config = dict(
    n_layer=15,
    tie_embeddings=False,
    warmup_steps=308,
)
Each number is 200 + 20 x the weight over its row's rms, rounded and kept within 0 to 999. Layers, rows and columns count from 0. The size before them is the row's rms in percent of the matrix's.

# layer 5 MLP up, 1344x512, rms 0.0352, rows 1239-1255, columns 192-255
101,198,211,203,204,227,224,192,215,198,220,167,206,220,211,206,187,199,182,225,193,184,214,226,221,216,196,211,217,181,206,194,181,223,180,229,200,185,216,188,183,211,209,214,188,180,190,175,188,186,215,179,191,167,228,188,230,172,181,168,177,192,146,189,188
094,192,161,210,196,233,204,181,183,182,194,154,216,174,206,206,183,212,195,206,158,215,197,190,203,208,209,219,193,242,197,208,197,192,198,229,200,187,189,176,166,226,188,220,211,212,201,207,180,183,228,185,182,205,194,222,196,165,220,211,210,188,226,204,182
094,195,213,147,193,151,162,190,207,205,170,230,235,191,201,178,180,175,189,212,191,205,230,222,205,194,199,218,234,180,231,188,216,246,210,214,198,214,207,166,219,193,202,191,213,236,200,192,217,187,209,187,208,205,243,194,200,235,201,245,137,224,188,196,207
099,218,175,168,212,194,210,167,209,200,195,177,211,213,180,180,217,217,214,192,192,189,182,187,180,187,220,215,197,196,194,196,204,190,176,210,150,192,184,185,182,197,171,206,192,213,199,191,189,170,213,203,207,206,217,211,192,208,174,209,193,217,243,215,258
100,172,194,236,178,184,200,188,214,185,189,213,205,186,210,219,239,159,180,181,188,224,165,209,201,206,211,150,169,214,174,160,196,175,215,213,200,196,220,214,206,229,192,156,210,226,163,180,226,235,189,190,223,167,201,210,195,236,217,197,208,206,213,187,217
102,181,189,184,167,226,227,210,227,179,233,192,234,220,164,199,225,201,212,198,214,190,196,204,192,233,187,193,181,148,200,212,209,200,177,218,228,189,200,203,216,174,193,213,227,183,184,230,199,186,186,172,189,192,166,214,183,201,196,203,170,199,209,243,201
101,204,196,206,168,214,195,201,210,197,190,159,216,210,234,190,174,193,210,219,192,213,185,207,203,161,179,186,169,213,200,232,180,201,219,191,192,263,160,210,207,222,198,226,205,204,193,220,202,197,201,220,195,215,203,197,200,177,200,217,195,215,222,208,180
101,174,224,196,205,184,197,166,224,175,208,185,187,202,198,216,197,191,203,193,179,185,237,195,220,184,182,219,212,193,206,200,179,211,199,181,217,201,218,204,219,176,202,229,189,239,217,210,169,174,180,214,159,203,167,193,225,178,186,196,200,219,212,169,211
106,156,211,200,180,174,180,197,182,201,198,204,169,241,200,216,214,248,175,185,181,218,205,228,155,202,207,194,226,217,163,186,195,209,202,202,185,213,167,165,217,206,224,205,244,224,187,174,185,196,177,195,192,145,214,217,226,217,226,199,216,187,209,219,203
100,232,225,200,188,216,187,240,173,186,230,188,197,228,195,179,172,230,220,177,216,191,221,226,173,207,221,247,204,192,168,206,155,214,204,234,246,202,201,213,205,202,224,190,223,216,178,194,204,188,188,237,193,213,216,232,251,238,200,160,159,221,191,187,181
096,185,171,210,200,174,209,173,210,200,253,204,190,183,181,228,197,204,199,225,206,191,202,210,185,185,210,172,184,196,175,231,197,186,210,190,182,201,208,206,224,210,153,201,187,151,181,178,199,172,159,204,208,194,180,201,226,191,197,216,185,186,218,191,240
103,204,186,202,193,210,181,196,215,245,213,235,190,232,206,147,191,192,179,179,191,189,208,183,170,216,211,207,177,167,209,195,210,187,182,233,198,210,191,238,224,230,203,180,195,211,171,191,149,183,204,225,218,237,199,194,210,204,182,209,199,203,184,193,190
098,188,191,226,245,251,180,169,178,194,235,226,178,212,203,168,189,191,181,163,203,165,161,207,196,207,206,222,161,208,185,217,176,209,189,177,207,184,178,216,221,203,195,200,247,213,155,190,221,218,177,185,222,185,208,227,178,230,219,215,180,170,161,160,203
093,180,179,197,196,227,142,211,194,206,219,146,203,206,176,205,196,230,220,219,175,172,222,224,223,210,206,194,215,183,245,173,203,219,214,185,190,183,212,219,175,225,223,167,190,193,166,213,195,219,182,197,190,255,195,190,203,247,219,187,201,184,218,197,189
098,197,222,184,215,202,178,208,221,183,161,191,192,225,201,227,206,211,216,207,156,219,215,242,208,228,214,219,177,173,239,236,209,210,196,227,213,189,221,223,186,186,190,179,223,191,226,184,225,188,210,189,180,201,170,188,209,226,214,194,220,214,228,220,175
103,198,190,225,213,200,162,180,161,180,196,198,199,143,218,201,193,234,194,169,210,194,160,188,242,179,187,167,201,208,196,202,218,185,175,209,201,213,184,230,228,218,188,206,204,196,181,201,199,210,179,198,208,194,165,196,192,243,189,213,212,207,230,189,172
098,195,215,206,220,210,176,237,217,212,207,184,188,196,174,205,209,180,203,212,228,146,190,215,216,230,197,223,218,227,194,233,198,190,201,235,192,209,214,178,202,219,197,210,210,192,181,189,210,192,156,195,146,236,200,197,209,185,201,197,242,185,215,182,204
# layer 5 MLP down (transposed), 1344x512, rms 0.0341, rows 1239-1255, columns 192-255
102,208,171,174,201,191,214,196,233,196,202,164,205,217,199,145,153,235,187,223,228,212,207,184,196,245,209,224,231,208,200,204,213,218,219,205,188,217,221,193,201,191,215,206,201,202,190,199,180,206,209,172,192,211,186,220,186,174,210,184,186,212,216,210,220
098,215,194,190,199,191,188,210,202,207,182,187,216,182,217,192,201,193,184,214,198,201,197,208,172,179,224,157,182,211,173,242,222,210,220,167,215,210,190,220,207,200,191,189,192,191,179,183,208,195,205,201,194,180,188,182,206,205,220,218,195,188,230,195,173
098,206,186,184,199,192,221,178,221,207,214,161,215,220,215,193,197,199,178,188,218,158,204,195,198,184,189,203,201,234,194,229,213,193,193,192,220,169,207,170,205,191,195,185,155,204,210,191,215,149,190,201,225,187,180,197,216,166,156,178,196,196,220,219,216
101,177,236,208,208,214,233,207,189,168,199,170,196,199,211,204,191,230,212,191,183,170,205,181,214,187,187,200,187,195,164,182,224,197,194,202,207,225,204,192,193,184,208,206,191,172,218,198,205,214,185,196,189,199,202,228,160,243,218,202,177,199,222,183,185
096,223,202,193,196,220,210,189,212,199,192,225,221,196,206,218,199,214,182,190,225,230,225,226,216,203,194,169,222,181,218,178,196,193,177,215,204,192,183,197,202,231,178,213,204,210,219,220,231,191,170,168,203,193,195,205,204,211,212,161,201,211,185,208,205
102,196,205,227,203,194,158,184,209,206,198,216,179,199,179,182,189,169,175,184,217,222,216,184,210,168,221,195,246,230,204,214,188,190,191,189,205,233,191,246,170,198,221,193,198,178,226,177,164,226,179,202,249,238,200,208,206,190,202,176,178,191,199,221,181
099,266,181,192,176,194,204,220,219,195,184,183,192,186,195,195,231,194,196,196,194,235,191,222,175,212,187,195,203,215,194,189,220,226,230,179,170,215,178,200,214,197,187,216,208,223,198,182,190,236,226,255,184,153,193,201,189,230,244,204,195,221,214,198,195
103,230,220,222,199,220,206,206,213,213,192,201,184,213,234,186,222,182,219,226,180,192,194,208,212,221,175,201,193,225,186,222,207,212,212,217,212,216,190,222,151,188,211,195,216,167,208,185,167,222,179,179,208,212,188,217,242,177,211,228,197,141,186,220,196
105,211,217,231,210,226,213,211,205,193,217,244,205,197,201,193,179,183,200,220,171,224,199,175,229,165,209,199,200,193,192,200,216,191,195,222,197,199,193,211,179,192,221,243,198,181,201,207,203,200,231,207,194,158,160,187,189,195,239,189,159,222,177,210,209
102,175,215,165,202,181,194,202,191,212,195,169,191,199,222,204,199,235,206,210,231,205,232,177,200,195,193,196,205,213,183,198,200,185,240,202,246,254,195,184,202,201,212,216,221,241,207,205,187,190,234,242,213,184,193,207,210,206,192,206,201,199,159,225,195
089,181,200,192,208,215,179,152,188,194,236,203,208,201,224,181,223,171,178,194,211,199,217,168,206,175,231,176,191,192,199,192,218,205,194,202,204,242,200,225,219,232,241,225,193,188,198,177,177,201,214,221,182,229,218,231,191,215,184,185,195,148,183,186,233
104,163,203,192,176,202,223,221,206,193,198,185,162,186,255,195,168,199,192,199,212,211,207,199,189,198,186,158,227,197,199,226,201,189,211,202,205,204,228,206,224,190,203,210,210,172,177,229,218,199,199,161,200,201,189,216,209,192,213,235,187,197,259,236,234
098,188,213,196,204,208,171,197,152,163,169,201,173,184,182,204,193,212,205,184,192,211,191,199,176,209,214,181,247,197,208,191,229,208,179,216,211,191,205,184,195,221,197,186,196,209,218,185,211,173,213,191,178,189,210,208,197,218,261,219,219,214,210,172,177
093,235,187,220,172,183,204,221,164,207,142,215,208,235,222,201,179,195,171,152,203,213,188,227,211,172,215,199,205,198,213,203,206,246,197,205,209,237,196,252,190,184,208,182,199,212,186,232,219,194,206,179,222,196,180,200,199,197,175,190,190,204,217,180,209
097,202,200,208,192,193,200,179,204,169,178,188,196,190,176,157,204,207,217,204,203,218,217,197,208,228,171,215,205,135,268,210,169,181,193,213,218,165,186,232,180,197,199,218,254,221,223,220,174,224,183,184,223,194,182,195,204,202,170,203,218,207,212,211,167
100,226,199,182,201,220,182,235,201,230,195,186,246,205,171,188,177,214,193,234,214,219,203,195,176,223,185,220,203,235,172,215,193,219,205,229,206,177,199,218,193,223,217,155,169,203,191,197,229,219,230,234,175,201,179,179,202,218,207,210,182,143,196,197,229
100,225,209,201,213,202,227,187,191,214,227,170,183,185,194,195,191,209,224,170,208,213,191,193,176,168,187,199,162,235,197,177,193,208,179,224,191,208,196,218,187,221,238,210,224,192,225,199,177,189,173,208,202,240,205,205,240,187,206,182,212,189,201,208,246
# layer 5 MLP gate, 1344x512, rms 0.0376, rows 1240-1256, columns 192-255
093,186,237,205,193,221,242,196,235,197,220,210,226,167,203,229,162,189,170,199,196,216,166,199,211,185,181,200,191,215,209,210,212,246,184,232,216,170,161,177,206,237,191,209,217,242,171,191,221,179,183,213,206,228,182,251,212,187,199,224,214,193,207,169,181
095,200,201,192,214,176,236,185,215,198,178,222,211,214,209,210,174,204,226,195,209,195,198,199,181,211,213,179,164,192,165,231,184,176,206,213,187,210,190,162,202,189,205,198,156,186,173,165,172,164,210,184,209,234,178,198,192,169,190,161,228,204,209,228,241
097,221,187,191,205,207,182,180,221,200,196,209,227,171,202,215,199,171,229,244,196,259,218,201,230,199,190,190,190,225,228,175,240,235,222,190,212,203,207,202,224,231,176,189,202,213,193,155,166,207,181,193,189,178,206,221,257,184,214,195,212,187,178,197,204
099,228,211,165,249,219,194,205,195,219,154,213,208,178,203,175,175,209,192,195,185,217,216,194,190,172,193,224,214,202,252,166,206,228,183,173,221,211,191,205,195,184,207,191,206,215,197,210,184,209,175,207,166,213,169,208,228,206,203,171,188,197,173,214,207
096,195,220,219,182,219,192,232,212,181,204,209,200,172,210,201,223,213,213,238,183,169,186,190,169,196,187,180,174,192,222,182,256,210,246,192,190,204,220,185,181,234,220,223,198,198,216,193,178,206,211,190,194,174,217,204,196,231,205,180,197,188,180,213,191
100,177,258,185,208,218,215,201,207,204,173,211,193,189,237,209,177,222,193,181,175,180,194,244,193,196,209,204,176,200,163,198,203,195,202,168,145,220,163,202,226,177,214,202,212,190,192,222,227,187,203,200,170,210,186,203,187,205,225,223,190,239,235,189,208
098,205,223,202,217,211,230,198,194,197,186,184,206,188,212,225,161,207,230,233,206,210,202,218,173,185,158,198,198,182,261,214,204,244,210,204,187,195,186,176,197,185,181,208,217,196,204,224,168,197,232,217,189,204,207,193,199,210,197,216,165,205,175,191,224
108,185,210,201,215,202,210,215,172,199,214,225,196,184,174,187,191,201,183,190,200,220,179,196,187,189,183,190,195,201,202,199,204,159,175,183,172,151,200,212,198,236,201,223,182,202,228,211,221,198,216,182,206,220,217,196,197,186,163,225,182,219,156,191,195
103,177,190,159,189,216,156,190,170,225,185,190,218,169,204,218,216,175,203,204,182,227,225,205,195,192,187,211,186,172,222,166,216,207,201,210,173,218,194,206,181,181,203,224,191,207,172,235,186,210,224,200,241,201,163,211,210,174,195,211,207,211,198,201,167
095,211,203,157,206,214,232,205,193,214,161,183,209,192,180,192,167,186,197,195,189,207,232,189,199,200,248,201,202,174,210,198,224,181,203,160,220,235,213,204,216,241,229,204,187,214,206,198,194,234,234,185,219,150,205,189,196,188,208,203,178,231,183,167,173
105,218,227,183,204,186,229,225,208,189,213,181,230,188,165,214,205,228,203,179,224,210,210,187,210,203,182,185,236,208,227,179,208,194,189,183,222,204,199,174,196,222,203,222,175,198,205,197,206,185,219,189,198,185,215,205,241,199,191,181,222,207,139,193,210
095,197,190,178,198,221,177,216,205,205,176,238,191,168,186,187,202,188,162,189,241,205,180,192,234,194,209,211,177,172,193,201,227,197,243,151,194,195,181,185,187,237,210,206,219,214,243,216,217,188,226,197,204,176,207,205,223,211,208,202,181,176,202,207,209
092,220,186,196,206,203,184,174,250,194,211,177,212,208,166,223,210,238,227,174,228,200,174,199,199,183,208,186,206,195,249,193,217,199,203,189,206,215,222,175,208,220,206,163,201,226,190,199,215,216,191,218,198,209,170,194,213,229,185,222,221,166,197,154,190
099,204,203,180,180,198,166,215,201,199,190,215,197,222,183,201,205,234,150,205,190,208,207,216,185,206,180,196,195,197,222,216,197,199,191,229,165,165,181,209,190,200,201,210,194,181,195,184,208,214,144,198,203,182,182,200,215,199,177,188,214,192,195,211,232
102,194,180,192,181,225,181,205,199,194,171,196,204,182,205,211,197,223,200,196,154,198,156,239,213,208,228,203,197,209,230,177,230,183,197,174,223,181,214,209,245,215,197,214,180,142,229,195,191,190,155,175,221,174,208,192,218,179,224,188,229,203,206,207,178
100,200,217,222,179,176,189,189,187,210,168,181,191,171,222,246,223,220,193,172,192,200,219,210,177,198,209,226,198,194,195,207,200,166,203,192,194,201,211,206,195,217,197,278,234,209,186,162,189,196,225,225,216,218,205,181,195,172,192,235,194,194,168,197,212
094,179,217,222,233,194,207,195,186,175,175,211,213,166,192,194,173,204,218,191,209,222,190,200,195,197,191,204,191,204,194,202,249,177,227,181,184,215,202,180,222,231,216,205,188,166,177,205,208,189,184,218,200,210,246,156,231,201,197,166,208,218,167,243,188